config.yaml
vocab_size: 2048
norm_eps: 1e-06
rope_base: 189000.0
rope_fraction: 1.0
attn_scale: 0.177
bias: "none"
init_std_qkv: 0.0344
optimizer: "muon_variant"
beta1: 0.95
warmup_steps: 0
schedule: "wsd"
decay_fraction: 1.0
final_lr_fraction: 0.0
batch_tokens: 16384
dataset: "wikipedia_en"
Each number is 128 + 32 x the weight over the matrix's rms, rounded and kept within 0 to 255. Layers, rows and columns count from 0. Numbers have three digits each.

# gate: layer 11 MLP gate, 704x256, rms 0.0852, rows 534-564, columns 64-127
# up: layer 11 MLP up, 704x256, rms 0.09, rows 534-564, columns 64-127
# down: layer 11 MLP down (transposed), 704x256, rms 0.0493, rows 534-564, columns 64-127
gate534:118081135109109135101150174201201139153135097127170198108188077105188091110104108071135074126090120177115165124176085070162152155132121161106083176161143124165134084146118159094120151106155199
up534:099176138099117126115096136185140185094177141086150110167170144118135141148128093114099139174145136135192093093112123110117155068138127176166110200085112084154110131119106094129157114098178128
down534:118126142086162084133166092135093196084110169116113135146175116092119176100072137114144165112109114173178087161137142132094175107184137157159115166145153126118074133090089100153141148109123153
gate535:156141108157190109163161115140171120119166149165092168139091224123126147082182089109175157033120128138127142147155095130121122119179135179158132122152145170157108155134118117105111104121124111
up535:192153151171112148086133154135086137117131096149149123100145055199219084166115138125101120143117112085154171053098186120146113120105161076121081118158123091154081119096069125169107121153106151
down535:133111144131138174118121116140126107090126083178177130115152133176108085164090101121119122090112100128131142147150125151158148148137119107149127118115122120151163149153113183150151147167093110
gate536:127113177142134093177107125080138130114083162113070141117106136133158168101072232102184147134179205062114152163145093103140175129090139127112133180157109105143117158128135117121177186194161103
up536:104144144135125091188166121095129137150088195112089189097118141109157121151125128164091115117144118108105108116124114161087105166108121114096142156150092141076091113099147154080126130132139130
down536:088119099132129122167151171107086151145096138130133154130094117089149043100070139117064177174134127075096122179109136146117058047103129081140143140171099096088150097165101147104125146121126126
gate537:138133125114106121117116112120148086126093079184124133154116182101114165125195130187148153092112050084133208083123131139154105073108167138155144148138173092134149050169079132123176109090062144
up537:101126114142200111147127137167130124127139069130145093085153146131134174174169154101113129155114106166151137137218146102184170127089068153133121165144125153178169136130127120165158136115170134
down537:155071137125116112139150192126194136119191095119127175128158179120160118157119101122148099180174144125168123174164116180085083127127118151135123147114129080111081165182069177123102123125137145
gate538:186109141141154133068118111174159153091115120143104117142174127101130114100135208135110094167119107156117135079098134151123123190115163125172132122168126223097187123132143167129101131183119077
up538:121119182154129153136151140046113130119193103112087158076151106140112147094076190108195074135126165169084105099115108085155125164112144062177125156132132114074095166054126147100086142083116175
down538:156102099161124159088154136142102122148120110087126113086183119150121168126093179097139067155181163153148118122092120176131181133120092107132120130112102142135123130138087083051129066122088106
gate539:127156139133100131136103128124149089171128172133102068108066150101083162100169162195159112187040110153152094171099120123171114085157135126148138136193195144103124163121145110130163152104164048
up539:123067115141124163120127149113124103167121103186195160090129137141181076156089140117155113092167072130129155082163116138152139061128122121212111141069142120238124085173148130142100121078102166
down539:162141086143186121109139119112169074250163135127095090125144150079192140091099117168128117158189054057134062144158129152136166099142133130078071160063101174104191135162091107122220091133073089
gate540:124109087111123158119124164092169078140116088157136082103079076211182130146136163079182164185118120178197141137096167129113137114059152131176078129054087126126103138079095187108136126194219116
up540:119147121124080104117139117189130133114098138098125096174123129105156142124141127173117189171116084173078108136108130149192137137137111112093146069113159145176104132141059071188105123106078123
down540:132137145146150150150179172100139064142124163172116109162105124176114118120115114120145123119126120134134130111092128114105094097096182150118159082093125119132119188114147148067156143132159133
gate541:108098113148132097167127157066098195118119145123117149163118137071174080174102125124171158094095132122131148096089081122198154106124099089123103075089052144160115136156089149153119145105138155
up541:117147123118136132203086172173099120169143106118164104089082089132058142179118126129084138145156139067115207110141117173152123117110107102134092133147107160163118195134098133152143112146141114
down541:098127097165146152129100127098123177120118161132177145096148106130124121137124122129139166153140167132111159117098155107127155116125132132135081136108137110113109095153103102132136093130104111
gate542:159083232093114065130107111043168105034077103166187121141185093145126098124166168122160119090121130115136170153103162110165123092161146127099081129160095124138120125165132134133094130083132132
up542:156031167130162166175153149097135183081084125066095141073139121131132117122161130069093154102137120104113125151137096157169112108177152128151092127109083162097125121175125136090127192078116137
down542:140107142128114133128166130104192129134130131162140117167152135142132090107076156180184127143096112075136131097147104164123078091087180153138116180120104172111123184098167098083202080136102166
gate543:107155134094146138149141132163150109139123110119141138155054107133129123079111111113188103117140100162146137081211160109124093125153122134124114136159103103142109144109139127108105151098159160
up543:175180104135122148125177113146128103192136133173194107108096135093070090135168143090047120073157152181119120141174120154153140193110113139128046135130120148153131158116134103136163192108104181
down543:196143166138112124112135049200118131077119085142154078089108105111121140169109156091153119176169144141136127099116107133151061108157079122120153106118140115045091176127147127095116096095118143
gate544:112118132095172152152120097149102219160128092182163138129090139103051098102158155074200089127122080088098156137134096109219110171110116138151103134159098138105150045159138109129168082116129106
up544:104143144093125079124134158119134175111047111144152086131130126068097145081126131048109097124123015117134147110147089125154144197116083127217166112130137151108103153116184090161181135136130214
down544:123080116109080127125146096152169113168147163140115140150156119108129138160107157062140124065133108127127139144144118144107117131105138118064076168141099116128180094158123118146140118120144145
gate545:143129122146136066150164169129084168096184139188149136098104104189085148127143148134114122071127147107138152114134112103153150132075060136154146152098117126091136166076169161104089059108118167
up545:052117145058140117075159113176136116115137143115149119174150131128169104140163104130124095096097131116142127182109138146109118133171192147083139105133134086144139159095114104146148085171164105
down545:118101100144132111148117154098116082114096107124145145072145132129156097110120108098119174181131144181182148143135163182150056120124189156144082142089085127117141193107092116088066110132114163
gate546:159131134116137091098093102110075145107135142092152096154141166110190171109084126098111093084123076158093060115080104092150121092064114125077113102167111120135104151135114078104108113142100164
up546:119149057149141137101175172129156081083166118041166051114135135131024159119093166064142124123148131112107118204101116094124145134130097092181100037072145113181127176109142135166160108088099116
down546:124162141125044163148146125140101115188136119153185094116029085170127152147154180119102137119137136139127112107138140129154098137119113140049120137153040110148125077101109145170069150101147139
gate547:137101130149057154117147078208113194143145119055125170130149098083240103206112169121175149122140179086132113149151167202128107164127065112090110084108141079139139178154116090084134101105121130
up547:121055105154100135148157134125139128110139144193096192132159114106118133089117123155112090094105115160119125105159075191130117145159111130117094167123120196185114169102136133114092079170084193
down547:095151142091125093149135190122105084154165164131070118200132127159129094121124102122146200122083154150135114106108113086091074145163155078140090163081100175144148162122156104085100128137072095
gate548:133117128153113135090131163162107120154137179067132142114087080116110144129083146121148102149147196145126064136124059114129176143154160149092072145129144077101103121109134062128156099083132095
up548:161151117146152034149120083102153177169168135128143142165183115131104157128089154117167175105132199107085127151098144198130165169196136107135045141141161138135214093066207130155090126105175060
down548:124106118137154079146161134101109149124115123100134108112107129116174067094107149124131070066137169063185135153101143159148142120119163136158098111125183103106081194124148136151076179165128189
gate549:176175233103087126154129111148161123149105155112095110130127136188157164126120102124096098154177138095150090110138107081093093191110160153127133145145097091136151132132123144119154115145097126
up549:143126132148127149179202073132138141077140167174096114116126151163122102099107120111141095116146127119125097129155064097125135126133147095121176168142142144135166122154127118146133094131100143
down549:130148164177116099108080120104164169140099098110101148125158102153152138114110121134075166098133109140108140112126142147130143131109154190111101141168172048109152118098117127138132138159118146
gate550:151127102136119068131070095119156097151167134151158147123081144135143141130107152079149090145128127125149179125070120119115108105131153144094157123097128178131131133102102137083142139170162129
up550:139106110116119108163161138116103130139148132158110127168091103110130150053207173120102083105126138138103112175106200092120136074169123124127168150040125121061146158129107120104136131070122118
down550:084126133163040090111136147124119096188106141144149154109136127133059082116076114104107093103143170197115148111103109159103145127150179195091146125123183138137123176106131168087171080105107125
gate551:130156114164124117082138190125098079141102133145101090128134133194143115139109157108161112089122113150151111154141174104106079190161153117149115140145130129151093107147115162123113113099134168
up551:133171063106158149115146132155131156092196064114104145115179087075133160133083074168148140183127065103133075168124131168125093193154115129118149111123125109188087078093099112120131174114130172
down551:120125149126139142086157132133128126160143136117137148152188109174113102144178107212131152165151100087123116167156142159146144087146096114105108084133104144146135152110134098094077089150140135
gate552:130078149122137091114152137161125136122151164123136175139117102165162134123067126112150124151055087081154144113158180134121105131133107135114096169120098141133083136171161112152165131140175165
up552:138147116182142116126115100124152116154083137155118103113129105101126139142177100136121108112180147143075102140149153159110086113124128063175140140138187112177101133145090204100076136165062097
down552:182105124138137119130170174155100114143153165102148141136161178127068139180123125097116128153099103152153072197136167095117105128101112148099133124141149133087134124122131097096099163147121123
gate553:092075129129108142107144094141117118101097063075107069146123215116171054134128178090124115149115183106108142127147226108112079100089102154121136135067170107102179105117128095122167132079114112
up553:140156168128209138158178151107202124182127118149109159133163143116124131079108140106116085128195123181138129121161096104139211119097138133105148097142147125093122106158177168082104141219114108
down553:113105113138166128119106139121141222118109165153069148119203102130135216152124130173101091188109120132096185175121105156160117109144083095092097104098143109148085183178126173122094080138155149
gate554:158144173105105147113105122115212131109087096206218127164103164112184127130106105104100129105129188102111123150101187187166101139178129088179100150163130143163109182177108134120156110167204091
up554:157147160134147121085198123170142147093121125112179164140215178105139117089179095199183090121168176131153127178139140125100106161155111107125108172131082110162136211137128162144198170174092136
down554:115103138107128055099094088171179135139136118147138145151120079123160145144139075162156110177127233094181134139166129146162140097129136140087126041113144139175095159065107115139143060103143084
gate555:168129157142147143139110137171080083170146166126156165149157090122149133085115169077137119183152095111177118141163163099133210109092131149155149090143150155133158076144115088135096133067166150
up555:134141108141128141064195135131127089077168155067135101130140129085166155129074153192132114159139114123117130114192086135154127167138149165125153068120160098185131132119157112112121115085125129
down555:150166125130163119158091087129141106169101132121122153151146127136194075154077080133116164208148147123100146104180072154120184109098165133161133148149128124159126145183110146132150119080153164
gate556:103172101180138111127098118180070138136130120129071105109116097089117131142192150150156141133147138132096113108158080131151102149125146080102165117093150172123164127165223115165093117160103165
up556:163128078136100088101119156093133109107114117114176115121118164106131149121103118169114075104117143157115141136114161110137150142139111170135104140101123097153096123174087169110135186124147085
down556:113142110136124162134116129112153144128139123152105114082150103138148110111145106130142121152128109126114110111159101146130138107132127110133145143101146158115115131123134104111108118182106157
gate557:117125159100098112157177161095102088154126099105136118125092145141083091147124159110132103160084145139105162096169147102143145133163133144142080160132133141111099166117078121109123145119061043
up557:121104149158110116137097107092125122145138110139115138107144188156083097144136174095115078157101135115166131088167150149167135144142129156169093143119102091115142157105128083117157160113128127
down557:083111076146147108101054084204160110157114204111112153125113084075190169123129113149129177136185151128129065109142089170075066182087135129135138150090101136138141114158220120179131135133163213
gate558:119127132065118155086156109108122180173122119153112112088159063113101145165137147119127110185139079103115168102148159118124130180101134127182094096130099124139126129143145149155094110099113134
up558:091112149170130191124168118102120145155083120160209128123129101142147149139161133158135109177122118097117127125110114117144183138162114093126103136124105145106150144097124157124131110155102103
down558:141102196108116116148136119088136101060142112128188122103098211094134167145117153107141101166101115104086085118136158124099161094107142160181138152197124147106125106151123114121119151107112110
gate559:156155108121122102148096143092152150155102087112189120083145108103159186119123058157089165156055152085108093185064147131090093181116084174112138099158106081110126134120128049093084094124144148
up559:123161159175054183079142109146151068109146109128145173140097166165108103173167188116146096062091045098162115166142091168100157176122098125096046101159159127129136115082057174115151170189156147
down559:146111125117064124091118142118131090097098092201041174133080112166135107099104154085129181106089129116072117144090131130166042160135135138049145159143146107136095204105120151119104132171167122
gate560:171109136155172151113137117133137096096131089074136132131110167117158138072166162185084099117159150140088106138127175105179137118155139076146149151065114084140126131119116081119138148051163115
up560:107102078170149174171116092146122067119162122151143106121134107089119152147157145133143171117123133100184145109121091097138179124147120118180124062060086071083138161138142130178163107116156150
down560:155123155141121091135079142120091162094094087120186140128088072146157123137155156124120110138121134108171097137179082154133182121124140150150119183169151118147150109113135149111059098115124120
gate561:126176081144106121113137210134113082086036153172125148144125118139117099114102177129113094177157181032176131088128158108169126140124055155111126116098112122181114127161166181195167140092170161
up561:097110113088153130098145112199073155204125100148135150142142150130150166143112144111152129178163127073147136088118130110166158108116077101099154139138145112176097090205149097141112127169113121
down561:123112127066160107126100126154152143180136104161144123156114139174105137127077197104094160127128130058149103157107184092153152132105189137046116158134145162123101198177135168174143128151130154
gate562:067136102158123071119133133058096154110091156121138197127123113119111104196057134111125143164128119133122173169120118210106176127134084121199196157114126138081118072125112182171114119174141152
up562:078154106179117106082172150104125115113142098119082086139131109127123145166099085112185141092115067160079107098115140164189077108152070093158180102171145133122093113135089140147111139133095111
down562:177107116128159138186151114086140096123099037092063135066173125166086106140139155113127110071136102175118179144124117190161128128121161142099153105184129120128172148136133146119088123121134124
gate563:103172127150128174146143098200150160149153083116177154118129156098115096095114151130121133096143149173073110096137153093068122133094122126144158115164082113153126119150129140124118173103156149
up563:124123160079119137180150110159087146113123146102118140111109188166111128117069143147110130191150107152162098074092179101168157166134126162122184117123090182097133095106127065106121095146111131
down563:103092053068081080105124082119107166149122128135102120166101174093108150119154084167115166163099157125124120153160103117092111124114121113137155188166163099148133136175131125117086127112127079
gate564:124133119118155090180118148118176081137147144081121118158145102130110109090125156131171162115159160104126102115129132091122164132100134126154110136140177092168167172120171088122128119128144130
up564:129109119158115136198196164113124100107113118087126147146157138071118168100139107115165161181153175106129119104172117094109161156125132121080121080107125117153107163092140121113126119164121165
down564:150123117101119153149166116048163179068144092133132124201129117142107119102105084146165133107125108103116146120081144145109110149143111138123125093082113097172143158058132150104161121122080110